Weights of a small GPT-style language model, trained from scratch on English Wikipedia.
Size: 12 layers, width 128, 4 heads of 32, MLP 512 GeGLU, vocabulary 15225, 5.12M parameters.
Architecture: RMSNorm before and after each block, biases, tied embeddings.
Training: 147M tokens, 6211 steps.
Each number is 500 + 50 x the weight over its row's rms, rounded and kept within 0 to 999. Layers, rows and columns count from 0. Numbers have three digits each. The size before them is the row's rms in percent of the matrix's.

# layer 8 MLP gate, 512x128, rms 0.365, rows 0-213, columns 64-127
101:445533491540502499537509468457474425540461511447423393520539451537502495485582557524481395601428528482535547450473470493488539485482528429535531497538442590501446459612450538468528469563489494
101:493484412453483420493445516539492418548480509477472475546444497576512452511419442519468512507495443456453579404543518474492498462588529628541462475506513508515452487392506466562476478462459457
104:565445440516530447544465525568432444468452533493418446436521432476482467462493563477543521525431460546499443547383515564474456444483417561541492449507533552501504457430485505483542514566524452
095:535564468493514499497548484559496467473449526545505511560471570483467580455615526590474413540530570476483516554471500495454559463450536509540542435459435475568414470432421528530485532554509456
098:424555445464474457516550495504450517578561500459552508447491446448541408555462597430529564473453463489525387501476581524507510493496525457467470492334465529591510509425544545558513515528526458
102:442555408561560550536542551494459522451447484525432500562538489449506575476487561542543478523514443578523554485511511458458505537507414526459488474566502547539606472448592530462479457587499385
100:502486531498423543496548420401535482497493358617497583439489443535593416482503478515573567466460624518525449556528492491544506540505467490477429537539446523447512560533439525520468498444527516
098:384524537481540483501423546464511516548531462440554405474448570405546487454609517549549468476516617478581498545425510483535408421494487467504568558470454530479463513418459539568574539442480502
090:554461490429442559542463520433515513460536516483536529441544447603491553533548404471439503506570521457506547485477507493403561478443506525481592543463535469550476586406528523558465513517520495
099:575544443562607490493483539470560588503536495565433509536467473470543486508495446494464483404506455482370486563543541534633553458608485459419517538490419483539616411504537504537462521465476495
100:463457518447524537603431511537431481554567509485486475449526453516625440502405522484501396511493583458582557477584432545478456564487527411495534467472543515462516512602471425431585464556546526
108:476447426492505434486470430506474385417507504479418590536395474507451478517480529564488558537486520446559503457445522481495468500485536536523489590441424480517490648538481502513463428523500619
109:541455467544438511581498392524414484468437540570519538508505488453511568419415434496441513496443477584584485512509494411477498550483545534554505487483495478498460571426418565526541517616553467
098:473572455441482478454583446489530499447502509475455498487444434473470520406409500486451592435552556546492466564484469456611513524527439538451557469511532515530418552546496595513502463516513428
104:543402564459474432484469515415485419450548531493481464502564478583514482548494516539460485605548446472504452518507483449415427468440482491396572532502535547564491456433492481510481433498555497
105:536543551517481530540539506582481429477415453532482526517528491459556566501537553579593472593501415485528440498512506504413522516532452458433478418571481462574472389473462507561582514478545493
098:494499472429597449472548443517447455454590566568436563475489545530496467550519627455530458438478465535436454504534474499495411556503513488422537497427424558520512483481494469488450459517423507
105:590535531523497503543534500556464546550519487393598457495469498498566492515402476507594508560526561452450491533520470529464564528491411439585460569492601577455520559450380511528451487536350545
097:529595405471479522600454565533565508435485494543550593489499579560532610482435495534432539590438535472508503492547592500542466448485502450451524544425557402495436490551495465480448510473604489
100:442561528520490605565552521371541383469548528478539546631493447577508530404477483536439519464496480436602503466414493441511533542438419425575471517508471553537523496532510490509515561478505427
102:473508579640491486550459418446449529417526553577474480466502438441416478517469493487524457344455471438429484529432523549481484445579536480466592495447530457452518523415535487505502514597490573
105:501530576498565529533523516526505510370461552499548447493466552529505492524420476450424445519498435613496501468531553552516546481531520679487457490555454580454374486447528546473493522514607458
098:441528594447441481611501500488480436458537495401496481458459543425443453548529550457395493525440460461443506539531540594501431525566508498503545515450424539466467480502638545408471510500468549
100:472439509612387542615590536575521477473486551507547370537498462485544507461415545480477543527534551432596489445495436458471438468495403544526497583553497489503475515483577479458466500492549558
094:493471480478474472530472564525454501572521537555518478570542411467365414460502450533478509493449529492434467493565500504489513565534476451600545508582569515473446496515394536519564443501508543
097:442438449548438514533452423527515501517497547501565468361515408462524486460460540446423495500523513387578427520606489428494426556464445554466466521542574578487450522523512532481458458575444496
093:505520527522497583494432507497425586592509474409426483556406481510483508544466538594450539479528524512489478620518528545489465509461529395469515420434484598477449468488519421589486488458493467
097:432486466495467512546448479530485620516422425488444471490441396418584471532506460467541403497472446537398489493527523455437486517517560528456542517380517461449528564427522549480472490468566395
101:496555394570511483480421530481566459464466511513393505503452470467504581505572477460499487430612479489540450547487570520480456489457541485498517468473516443476524460434403446529479531423545514
099:467499540508492550477473549488458551531442400530527515522367486463575481470527548500495492505570535566466521490485537533560549580485471520503351527391562565481443507494416553466452445499441578
098:465550472551305570529551485502559553418472453451539554424441528469453490514451491545518585481476405462499503484448467541520435410544592521460492506525530487625486435493439586571543469477481521
103:457574505540470489497522509533529511468506424524401533444519551559536478492501466552476508638465555491503488544447413557505531394525522542484438528522403531543453474542478457518474483439481511
097:491517434492503494462470478495490497421432530475445476442475517512425515523477563489546511542571449511456512495517434435528409415481436461508449548504500425537399500518506540574527579472465444
098:451484600416521471423460464518479513415452462591472497478420478615387505495489536546478470516515557485464381527553397542542495490576393515526434464521613514457512577470528583479482499507559503
105:562605497515501438465470481557575541522478506429494501555530480482480507569459422429467541577499498497526488524523569553427426524518468547595561432558498536533467476480460486434489484489402634
101:519563512505453525587569473572463456549468552551429437504404605506558541499546524578553453528578441471545583446532482541585482479520526482463422556424510468476535410448506493545442444494525416
096:446476537513420520539569436525531477482584530543408508571399498546430395552569469510467451430488484544539555505464555468515425454473566531475535527407522554473518520399455472567546519557572437
098:443498436504531444362481392529503463432461488446532524512458493509391421529521503529580558483434567493513547479501441531532480533394424538507572514515462548553559481509533505504523425529504521
101:514525474513435499498536440491545483443493472517542521574506453542519426522499481489496500528419528507417541595543583371556455491443489582558537488503475489473486486535505611481577488534499560
102:432513459564502533532527517503456485488626551529486425504489478492500586472509532521523466438553518498532530533455515509299444451513447508365500469546434508522514407514547432550470528416532587
097:499554549537400505480437503504504487430450498484473498522545429582468553528542408417470499578552437549502550545499491635445514465546462615557590513467547470502447580643463519462518451480449556
097:513472462504546482491556376512529480487509590488506522506508517516498555502589462562455553559570532433482476442508470514490494475541628521482419525563570486506482522610455455473467554434505440
103:523498472528466488656525367560485457394424483388457565589487505515530453486526520388451482534489533428491458440474491596383473505519523506556475536460506517499458564439481587446512553498594477
096:480518495621529544513491592423527418479463487477552529545495450504547624423485458564491532500533495500511524461554472440428467510427498448442510488466507535598480501457497528508454543527498470
103:436469536420508431539629596603515546506481582558521503514514542506458520475468543464451472552565458535514473523374425466581505503479523516460473499468561466577522466475547466551485508544568484
099:473465454560473531505525613516421482476496492454415523504496416499564576536438439391428564489525523532558583413604484395428451526529564473493498386525562587529520603509457578471456476565482512
104:450574555573538537513403470502542465493415488404459442510464578449577445497619487509532439542446553493523467435537434553430589491446400507490523557501493496530435505505515497589468481497463534
110:541473514521477542401521535493537384477475511522441502446528506489488459455476587603436483449556531494543556484525513518427496537397513486456391429556481566446495537491474502574491541440504545
103:597536496415514505420515525510523513475599497432439472434592501534564506535553519508481452472556489509414515450422365523560369464573506500522491435501526473472475514497492514525501511599502446
100:495497518405500464519403513538584487556532571497504460618493457510585448498455445462495579515547525592456467524503496503466503496481555526467584582533601487474447524548464594524471414532547604
098:475440448516591441486546510409423592442397611521482361512521559545545558565502554506464504484499502550424541445447397440510488563527456461496485453540421504451538522508516525449564549519520498
103:510507529583542498437493480536578440470485593585500530470531471528546482462528515519511539563504458511493528502498543524520590521501556601442483585515465521494554359510554480471502372441524448
095:447430421490515538576534507444496560494484506532468438573502458454531521576488481477461617445465487553408565491480481514502445555558524524406422415520501456532460467561609578488484552482551551
115:495600421442519472541578475462440465544518474516501471506442453482550463512414567528573452485620486510620475515491602504506469538511436545473504487446514596583570552487535501448459501516546478
123:473545390460487400478513531468510517534565544571557485485556486545558501534447430524478530409548546467501535496597520562458504537442524521546512561542575443403442495594506493517420447461474467
101:501487429508418530570567483499544560321644474485500495604545469450560468548521425490454505502499517518448445485573452418519389470457552453476431450482537479525445497497491408474497510436435462
102:592466540520529429518549499518468526467550551551538501599552484499572522455505506467422476512475501435559496385504399457481592411541473564472437552544509518535468566454462458449423450572426480
103:486507555568542518428443499351449562541413463588553508566466476458566551463512452501445506595567559505468550500524574485577510486497488520488419591543455525513504545560432549515452552500548507
095:442443526416514493531481539508525543476565504467437519507512523460491530486578511450494443540454569576525502505469518454491376550455494471486468524464551475357552550451408442432484483453527542
101:431433542534566587521531472463516491463470476476527504455495413450395464502463507491582534503634492514475580466510520600402574484511503487564503506516581497503420545525502512546481383418482430
110:507544574518527458534512554469515535466584557541429473405500492542553450454600456415539537534475506457506517516511467447552546432534445517507410514572452544420399512491535429570442516461594611
099:535439517529502520550539507434506465423525475512488523551461572512519381455528423469478575449594488593509509490582541595474495495609460580550488473515545565519503471552433602564510452416570479
099:561441535560470531465449478505494387573454441418471446533472453525482538508487559427535505491526594465438538484511479478499427443479509608526536471492494423448499447423436475563569515573469519
096:450444461482463464507587518405514506514503509557531539529432471497478520596432458530448487480486494502519484485534430512508467484479500451523582502410531502521501525563530529542487631467497501
104:489582518423450513474463498436472574559512557573515577544477541525493419433574484497428442479584589545544490544508542482483607430499463528487451470468518590382543499516453550525497408487558514
104:451528500523451470526487525479428464476454528502581541589569543551527499463559522504544523421360462540540392442450454467453500456435528453538597490466537564553463446457525547600435510436527626
102:489562641486551439545474515481527426513506493492520502409513500549561383428525602618527492513548540498530504507495432597524520476587520549389533497496533528488546476554571488491539477597448530
106:455426533495450424519536583505507391476466518456423472433513506446453517464524494553543490465523542553525463569518428405564419457528459589512460435471493532529525484488426455447531451493404501
101:502529475378588462535561473454547455392477486540423414514556506524492438599589525602472531499499495535565433530570460480539529542470401546539524463476471589529536489563410484503396589510391452
097:511531486489470487406497433442509517487450495498476494569483483501413455486516530547487496553427546488494603459437440567476498510517434565630483511591491443504466515570495560470492634509481550
094:458426417525524447479518559472507389487464524464471549502534472513466400425499567501428612460561559473406440462547478521465443454483414412427508428445504441498551536503467550432512462508501537
101:473523569623530464488581469548510486449495533491524601545505590520470501479472582460452562483446522594463446563544430453445435455475404557513477475491485374529526463491474486539620446444496545
094:542506550505449562535490502503486498579438543488446519526433510488521514434533553511434557532545555495590585610429513515525478486432517501421552477542506485512467541464514496542501587474551533
091:435522452447552560538512520485508403410473436524485394514481494523559431512500547464540428577530459447524444521522513468476427527480526511482486523550601553395497438498501486528523408465467567
099:453426516520579444548503414422459519464463473448449525553508604494483472503500362524473549485534473570525539544514504582540452492520509485504475502562435491482488507499540521401581488467509497
095:509464454489560481484494559502470473488483465502454460494463481512495489494506546498549522418495511484425429530542544549562542501545501461550497502415454500572487440448557555457533499501482611
095:505443530520553445559487478520514378532483495493510474489488478513427489507448495402459505461488538565477498497437409594515462526463409531538521402564573517507423476550487478528486562593404543
103:436503535559519542458533512455522516439531487376510572584424585530567483497479527534533513521437528406520547497508483468625462530425390468530517510420459496590530525542464462508483555498570460
098:355465445404582514508528482549469593488434546510455492439543403480479459489484480435429484527503477496513470426439492417509439501487519529517488537569527525433488516546628486494449419496420553
099:476530498507520463438484400451445424475517487474575541545506524579446614515420474474498565459518590439462565496557429486485547521425460524551528417491481476532463423492475530413523526450503513
103:470550529467490409458511479501506556525459593484575531519597561482540467499579463556523456446486516482544459478579459500556405431460580640414560451459430558578485484550568467586470568528479552
105:436482466443504442488525547450609500501490502536541615462484489478457512548487561501534507429534505452455421518466426481478608533553534558455496493484547497557532391580447581559420410510503452
096:507590520505487466393482548449515396522533467481542380518558546441468503482464521487531549498497496505504550505522463465434388462443526485480517449587495519517492563515524504549472532627498459
094:478496443607540455526551541484496462508424561491475460599440492548528514504570523477491422566341522539516400598473493494433484505431555468535602437543601540431532508512525487526535470573495475
099:550545485472551487583489548556406535537451413546480532447566466574491424401431559570569461549527488562480497523395472551508446465562484512477458503556461513488371451460427491635473421528586520
097:509469499440608552531483394583447553591393617549444528459530397544468500528573561530520578522528553523540533495474458570511475401436433500564508522545495536491463539485490597436544458535481477
098:470506448517539479514538467492408572512586464560531567475574424481497413461544510481482589466389506503503520537502445563550388420506423538394558393397486556456497477531516500552514491448547394
101:484517363549528501543618483498455541559493503523453481543517518450398524576531563568400555468546454538566428391440484446516462554589450497603597450548531448500409526477430538494513449533502461
100:539570512498497438469502559563549585573526625489453404571436450509555444516433551555483509431475535502476519472542534455509466493404495441575450515496463538528523530530531500483534531482493440
099:519440499464612484516485455499419475480589436422584483507541574498529495517481528467425436483528476526414676436511493487459495459506550447471522522483428522575500470495487557513474431411444529
115:480533450457441493513515446447462601521420528520505420550497501537523449535553544508481486450479557528487518546444414520543500474551422386516491444542516478464516467586523558527617513464461466
104:515558497512471539518444508441451467575465548525462501468438529456474382586536497459508519462476526456531470484538590506577522448506464464523470538517500566413480503555530522532522492388471430
099:469484445417523408582499496550403481559476593510543429475492493417524521531491513526521525508445575481504523533416478489433514491450444576443498528549495521418508508433462428518522492459459453
102:435454440459550517485403477528495446523515443583595503572420437511548486605527557503541500502425459551515538558531477483439547520534531519507419469510466549482478548529492502485440503615536485
098:521502538413526431549522516471487458529404490470409350413435449457473491591474598585502455492423595416514445549380575446507596482485505467483516516550404626440465525466538493487518503484494469
109:479509547540530494426558522452540514476522517544523489578490511514470518505454594493415445456591567520385439543463516476411438584555425432555532575507404518456469545442516400631523566421530483
104:388521424507421606465479499457486515536409503423483550469438463530510563485399465522406557525542543420495574409487499505550398461452586523520530469565462454548489499479450493471432546526502532
102:530514501464615484482396512466512401423525452491538500542404529442545529544493577518530468562585502520519525597552454501482406410518553570490466502503444496430552558524565527476517475420596529
099:532545545500535450541650471467491555414406509486480561490501483552472527587470518462476514578617460490503643457622470447568489502491477505464575561515546533482464466541508554474446530466450541
101:416566559459549560524540506566440489466523458504481450538502418619523537537520440510432428453516517493453465465520453427607442461480503583495459569414552462556537489495484447473525505511458523
104:456526481493574415494532500454498499513433462440472449493442470533592493590520472509544500458502518450445405558561569481459548526571516532426558575459547500452544463570549480459507536424553401
102:525502553476421387462558423371483504541552525524565514452527459685538484525486546518511522439508472487510557562482535493465460510498455485603544350426467511417458497511447488490476527499470577
100:443574427487432463464366441508451409553452574398498412547495595513549501566477485521523425498501527495454544479452597523527444474540396529527475512458502429539508396460476511508489469504498488
098:425438535394461582454592483489495516504452500429528542519525541506492500487533471542527440468531541540560472537455463580463490528548478412530456500453466471475451596496567529458528476519502535
092:494483499453467542448492476484628500419433529527499465442431585457532492575515446550492452572499483524528405530496548570377432484442472650428512512520455531429437559483575481589563474460477521
101:486493536507430410581547607460491587540503478502434490407591488469546548581481523506542477583454571427527539552515489401455504448454482564389596460536537536535466449499532443447455434457495456
107:466495415522471429515535445488476507460551545549389294497482530444513466559542442514423540476579570523559450514519611502541573530439440566525447366423563620536507502539451487541466453549502452
110:532635528541563408590459473484460401499451520478517469532536480533570450524495478557476596509493530438487455402574507505615550465563495556511410487503510478481545464536576443504536573471484545
093:499432544485463505543542400531563428536562494597501516450512369494453428493539477531498492468427453499452477612522504610398470476506521545490595524547486506487447467498557562526598442539551459
101:543445460528505417526561460548464471512661519505397569590481521454556565443539493510437528466422387495504554521491502514479529492449414481497480460472586530584499552513516495448545531495459497
110:480430494654512511491503417470544537491600561497515498511445465539555537530479528522491494473519538479525470572552468437570431496439606432505466555441466493465451633415518400502441569517587445
101:388432509461526495495510498467531489610452412502514502497520518565517594444565521476524570485558403517507506466490528562549554443488510472459483583484548466458488561498562494510561487538505560
099:476473523444526544523492357485523445521567530518468520468410538556556491585402503517523510539469482501585457522502545616514494476518479368456510505574484619550473525492514474600515407524565497
102:488519460494473546561525551480512552401460402531432415525505513492584549513552472501458535497467447556394586603435503510422484654561455546503475530452541406518457539580575512536598501409502486
095:439493542536487419516541442537417521428505533483413445534482551536426540429506518509491475525468449511547490465616531488479546513485605440558515475501490495549471626497460505529443523454451478
102:449513493543582593557495598468477543450477534553407488492452429564522551517494442536490592487509496505486429567490500573495476546496514503499484600585603494520433449430479531474464605436423540
098:498475458488442511520478435540479418450490432529461565502561465524538557513518395682543480449559589499495508502539490540474467469507409478554500559536497452385521453517505545527490422532475464
096:473488509506448486533515491495510457495441455500490399573507601462617493530456501487507539525526455645518578464558568596470454443523520471443513527506646483470461593460450549628520522478477498
099:503497509469530491427479507489553450504529409498489461548441438447589499546493597507564409529550507455537402471381478473537508532426567503539463544481491467557479540522587448558488493520434395
104:455601502501523530515458559497561532430442637518552496493512462520516516491547461461462551542504607502430500413515559501438528510520474492502489553477534532429447446547439502488482475479453450
101:516484545526484539605524563451481584489513571482461567509462497454523529498501531488485533503444499522530537466523511481534499500550520446521477517540660518407508446549488487491506459354422537
098:516505462482455574560563465423544529453513522479499511423503532510540409518465501540476513454439472486531578453368483472508430376496518494508576456499474517546478553465561450448546489465468562
100:530603431479493517558487575493468563479431424436471559412523497436449395409474515495489524541550551461472537540500444492522495618569431594486508480508491529501491453516532465441526469530513563
099:603483512545571410460532542587541479537473532471431393452449502496559459567409448561449518454562463498530539536462534428551496456470514415559449507555420577564431461469498442481459465507474503
101:514468496505519522489518525533544459446538429561472519495462552491512484575430585492548515496470543495546382451413486397524487520509621470537431627438580525576444487553511505472504472476544575
101:506535463514522461535396563521487487450640476526480505454466569532469553367421567512539513487507475484487480502533453566507496483488558431521543464480543453522517437434605522497532499544412469
100:462397471580474529570526493538490463474508477469447474533475471599512517515536538437506560510601553510535528482489441634419555468457537527469552505481470470549455599507452515474556529540601519
105:610522459468521542488570499526470528540452512543458531513466438553518441531613492574461531497460479502550565475515462571603507488414422549572543558448466471443439501552445438508414466477417520
101:481532567476563467522443454556469567497447498442515553527552466579552520484407472486505417488549445485368528467588435511484542585428492483572431515473430546580547486459522463485423416585478469
100:505524548529466584491493450551559429477458497478580496626547409537572552485461421477485522465542522501487574496459468571450492509376467530534480557422450550490508491479459566524539505502440548
102:406548452523552433574509501497444541438477415523476459448504466522454456463562441556433430531432422454511467476487480458417550535517516449570602455514467531617458507552537546513518453366572551
100:558492457582373485477468473507478582566486480422431504439494445425550498513510498515529501574462492426528537466430517435424491572508509484514494491480581503486487547514464493533564436505476545
099:581471402494551437524513520539561523453495527476499468503414591566563521617466483455471516484479524555495518514627516375498522432415463504478511455418371458446472584542567456542524512557519486
095:518477459513421514580548406480475527483478483426562636592454528505487456523504501527440479469475445440445557473517488505467454458421482491534426543407519488523528415526488442515625474527418465
102:508499488457609495518458494534540532387427627566380476390430520575413597499477520514533424422503591495497430493467505508464493473460580549510438467521510487549507465440400537578514518523511542
098:553542465520497498549476537529471418467502520478508462513436480533530482476493552538465441498469463465439557633288484522418467491553491604483518504464399487485492535473520519609503493516625470
095:427471414508487474557506539502568533475604517514506547541556520481540534528488408481353526548512597603476465526508430497550550463480480490408476549467558472355518515506446433513501545496513416
104:458496563507442500588523410429517456514455436505434574467401505519510499545436486484463590494452561551452529447465448588418431480605483454453561391462548512442572538533502471531486403420529487
093:481418468608562438469443562444535527550511411542440539593489427435517464489464462420419440515556492507580450446498565494479546438617479471547538542481473492455542500509467501578517512565550581
098:553526574479511476509496559555458490507454517520473553528517480545498576509556437378486455553493528468507473497382451469508529424502554618476458542494468526495542635462509475480515551450361562
108:578496517397597491397502550433505523433466455522505547520476490529549554473433465588569529551502512490521579561507421523512414605498455473554447472452432555453513479504488538489478439502555539
104:557512434476524535592472582517428407538514460554507522473488466460499473493430514451467403477525527543451560416398482445458463571560513460576496508440440491399503523563519483499550546569517441
096:506465531532446524439505357498469424593543527412513452463468456533563508540525443540497535480508578413476423503507359564500518469548541466528425433419485517525441594503395489573447413539562514
102:465529463577450515419498508524436542561481575578569597523472578484498425520581490505455502597549529537524519525524462661416508544548530479590426477498433516476491558490486530475492541493436408
106:490559463510566528488466436565568573533449490423432415512529552467478540431503533473470594541516481442545461530456523583511454530469438555555472507580451592535460408491510425517514482641409567
099:464556516493603425411487499528470579449440492547462553524515447538579545513444500568498453594435500466531637537518537493515465484498572505473566636435461442516493454493528421425454524402377432
104:530521463578480472562489418482577453454468492540536609538428531559476363504532440544522435484512478456591551483444420462511425484462543523489548457478520480478524472487486502454505394509508544
104:520431559470402541526425613526492520448540537423533540525457506500553507576497587451472478455542405574544587524471518502531588514522538455590511539430412530584481542559497584449575624464494543
110:471600498479385421463440523439425474440477524520496556515487555486450486537485548457482543506507442530467420443450520544562480441506449559507530513477472488452567466352529439523528513399556535
099:483533588480470459465412473520445401491453531545400452467505450450549430438501576472478543450438526459522405527517596535508483467442483490475547447535541545510485582499411455484532495490459431
106:402561593424548474511464542479512473450480508526480415561518498562520480567395465522442518547522566548524593540524512497505490465460511523403446500498459513473583462606461482467479401443501467
101:431606517440472536496483401497510465556497527508524476483593447481511448425515538429474586520455555542451461506474564512410521525508450513397533571583530523499539465529482518491442510500450563
104:435511487540524418564547430515507496536488478458517528478506550517547493523535607499475446583570469510520496490537490451427488602430458434483430541437528443455455438488486635557439568571535436
104:460482516559524329502479423568517465482494547517473498544539541466484473411508579519485530604503470583518497431516525487521445465543449515460471521432551491530565482479518516525444436499453472
090:495485512552532567524598467471559486525520505466595453540448545498412459585525499478505565462546499425443534527475409562469419522515566573526447572486463514495439523522493542433508442528562426
095:552432473428424467540548491503563510557440442448467471448500478550414509527482564497485428480530467463530450526451463552562478449491493513424534524544582515554558519502509405457425450512473516
104:508507579536459413422538548536531478485466509445515486494569431466499445557475473518534486485559428567498602553500401519485536491538471510466529555472625518563578528513484525483560490573464527
094:519567459471505470495577463572486508459482467557549465493498461509492453464458530561476499453510493465528430562540520469508518467538561560484558534538490454512497473532433605554451465459500569
099:416494500533531504493504521510600515499408504536500556542430455444514588519416474482622493534422482552480482541512523516458511491525534545478514522548454431566484479463411543487657523463500545
097:522527472443469394492529436435428381472531489400559484530491539478531450582529551581448518505428524554486541547495493588510498480578582515516497446536487581556475487594493494582609384459469588
097:387478382610357460515461448529537487528513479570583563461515591478487513476565562465501504505462523525439503500488486513501477482453474546567576513470506488505409515518550490530509553467462423
095:494497446518509433595533522561437450522493540528493470535602584489597543541516448593520499466508475513535525538548477546442449503442456431456545466454488569550496483507554469449476506468511580
096:547466507531535399597484541499430547437552597542471480476435419471599516546470445431659519594396503595543474482517518477579515437499530509488448529480470490492454552406476465486536570589528516
101:465415558429563458499571515567440397438475472495439469420531631510509507534486430536526513567492423416542451584568530548417437495458503523594499503459534553505484565518517517486451522480501410
111:582524505516467389564451543515435480581468511500504453495484433497539466519575460432524527396478524477444435471488519482651558492619442447418470451518539648493471488524499488440485449555574531
093:395501513573447416568472499432509408474439593454501522543481573550547422587418519409540533551441595601497542535517505491485604470478478502482525474514581486483506538509511495443453512563476442
100:531483610463462510467478570608460536523494514550484573452553535529554483491441587457516503543447526455524460470529525587519412350473454510533434587447432475478424469559431510560451474532524555
095:534463475424432471448510476520423477380483531584432484494591530524556585527467530490511591504493472459528487406539525567562481451454494568560515523453521552553500503527498606447540455425477518
098:495503518470514456507425591536459459553448519514522540521507587521553431508480462443509504503523487548518450443456468466483553410480471547497555524468550605590508516574547547450520467564487488
107:453520585477470445451520547617538543454505462517496497500539566517528516543571510523497597595484459494477602531567553496509459545490475487473503373466466442463557530510505512562534497469512524
104:456531549523616493501512521478486417429578415521461492465470433521579450449570479440520517563459511430484578495535416487494485496523536482535518453484551490449539615511492452481474563504609522
109:599602507566404521488437518520558417495481502429485568525430440557595515474482496511537532553596450465478513524507450597497491506487530406483622500503511436479526548530480501504393396520409456
090:519580521554579488485512556463421471390453522457583460424472547469474510484462456442454445431522471488551588510500513593472487317487519533471510528473424483448550518463525427575512519515569620
099:536494409446504513530471542463575450501418515549502512434484492501477455522470527548504575548534481468466441413519508502526383461576469466577514488549376555508447507534578559565412444441450412
095:485527493510535533459590372510499461472610418485353491453503483605508524451495561513469586550589511504591542507463544540480488450441494469477539415492471538510566514494473470472584502460522488
103:565460572553565447553492399523495513555622579531325433523489550537515511611485526539511428442494506494568509557452472491432489471389484517466600527514546518475464508460603469574463397490457465
093:498582507556414528491539520503427434450431483493454467476510444539491471448515531541507411493502443546486487498489518552555494481504504455551546546492469520539588500371532528495556531459497480
096:506455406553456397529532557549445493578491425444534422499490463493489484442516512469547451460458511460540486495437454541456503447512418547516505409410407580522489459484452503470618447577505512
098:458513505458531493502472379466512459550612468464480351553538511521518372545585519530565490485506433440546490492475502524449480551483552519541478464597479515455516512402552408487477488466425521
114:488443583556511567531436480466498505424497624512477530465544581443541516493513474541441513652447577476512494520555446536532534571530518487559517440487502491440514462454542539494503476507433480
098:465547505529436541499530484359444500385485508551501482455459483489530514473600482537464465613444499423537566489424475485469551486535500545505477479413523464525472600522516551493452470529483540
100:482520543469584521509398509529463506511388569575518479562511580484552457509520473472524429512528470478572410480486470496385534473497411457507522467559432564492516470476394522419500478450537508
101:505408534442452431499393488515545478537481473499467554466493524545566558614423547532507566550570533509542511534423579466567468508515545422492542433505447567460472496483429482580494497517483428
097:394549516444542425456512524539452490435464530388498491522577433475572419506515569523602558611450471496507471516538454564533428566454466492487497507490496491485456460424435454499440455428509499
098:505546452439463529576536565498421445504507555599488507461594479608598503494507463500514555546504515468526462543554510637521540486523539547493418483525540508432542494547474493466494490544550590
108:513509482502542540449545500488464563559446556511596489594525466576542567553385540447514495507492584571507482501435558464435492560446511535566613530502494503577473487508492568478571555449494431
107:502523471552450510522430447480441445544462506412528546483438515453609522636463517477514470521490594519520434588493457413536523553519433469480455449528546512563475370499523507550511594485581471
102:560491487577554470472494543559411606488364552482496478521507517413520548429443485434578502618518583565459455554561503434488557538475455454544501550434614543557447442492498487503534548504462538
091:483494409524413440542414445436539495562521473416538473531432500559424408478483560468560438557442478455491547510502457491599472480450503448525512568443606494491401475397490437523541467514534464
101:463554491489504543578492541442570376454468557577556578558633551536501466562545476454570515572517464592511478544482498502415537585456585479471459543405508563508486446579445516596466461488467619
100:502504491473526435449526413578512538561462520452461500458595542513514439428501438520478559563472546540508431515418426508513452490461472550404458509430517461486584470500367461552563461455489497
102:537510346546452466547471581620494473539451513521338516519444468536460525452421490571419434586478561508522434526500486469538459527420490519538476539503609509481487511552447486482550503459518493
099:563513427462510533644533539579441528456556504572504578569437506422492491461508519528514460524486506506409456570455432479474461515508464475563583533439540538573511526495380457475402480530548515
098:425519494461458456505450545459518444522492481496398548484533459481511577572399554549479505580486587433599505485553539430494496484445434467521509481533500504483552434539497385472514431587528495
102:489539589542521477420430627472475526414471423540564461563555532567462493498470496507410489455452583495498490359532484502458514551555472495440484495537481498499443524506468538585518525512542461
097:445480420532424482502554525523440486488467542445543536520438519458472472445482493559442465607497479460364533529403449466455442440524503507524500443587486473422526624471476535464441480518471618
097:556535527410467457425511480456439424523595507517513438462499421569509495549599556541501523572573561446523535420438482368543441495510495527508423466456499549586568524481489464515549533608475488
085:466480525482508582431560436471519575465514470535538543389428467492419477488559480455522453454594473527513424456524501478470457451435548517512539519475586376465415498472463482522536557508508429
103:587444520518543499472561497433452580463575472494493492421501464520568536550555464504485513510526576451442538534564503510593472565491459475392526454583494472488394403436488450512529371428553493
098:589529484532476459501450413495506569514429588380479520482530570564488462601571520453466500470517545465546448541593561542432488519475503542568482529599497497587522587535508501501450542446510533
104:537384492417491444534462460476429396492543469521446497474573424446553540456414537529502481464607446457592391460446527529509438506552559492499575425557492466497458522508467502574512584528570507
103:484476492554526602491544515481484475473561489481515448494511429464542462516546524461567527461570453502455555471559500454466519546550573419445489498600484473507540541463436548522504568465487463
099:466516516527445526528569485478496589509549506563493446472563500447361551483498547461549488452648526470446479484450517494589485604457477438522413493533490559466467531493457449437547537457487537
099:480554491485461558504430501453522488529486560543429424511483593553534514451511509572558466502426484500548529443492483627460455555378523501374565496499516474555511482479548465487520447432562406
097:535517482566554557538518495466527546449500589525371492442465543586468517539486524439497440568505522486617507507456498489472445438507471553461438512528448545559445574505613504530517418498442420
102:498554530553476456572557589442595489552535490565608566592502562489524524522514454577527594544535500507558496626498470499384507525467375458570476511459533509453561523503579520487507416525418466
099:426416503534583482576458534535508474455479501573572541503563569457558461518503539500398489480565501532403432509436424484449543505476458514466501517518456488564481504415557486448438410541470494
108:460489454491613507502493467479518571513484512566504461507493484510580540551560575470494446479498495598517524431563384561591561562503505476420458533494562628540513482552550427474505384658482500
100:499509515509488544494481515450530513461435542510492560595455574448371496546513506484554464551494520587459453512500540515518519509475545565536474563583503594515419552536538500485506594502405492
094:439424464556400460461563479502448499402548529469551578454529487487440418397528511483442504522510615509475550470509429563465467527488599514480517613414513544498427521566533512495511475447448512
102:484432527517487484453443517515529478490458503385536503510544500518627498483506525424485603513489574529493422358518526498547557449465471507515552493469489479514505522508450502536447502533450461
103:484463495518561480448535496472469485594434531462458535558559508562615500495446553530582476399483532484536473609528443479570416533502445452537628449492607598561435507562440484539466410514455434
102:544372543481465412552568442502479391502448498519449457568553459524549462431530471502466520473589517546514523485502531512460491520497435532532503527425505537485608577591432550427562468505487468
096:459476489526479475489364426487474487477494579446562532515504468547495477525417489502417587571464448452486508508496474517485548535478466551512519522471528439470435603529505471513502500514546501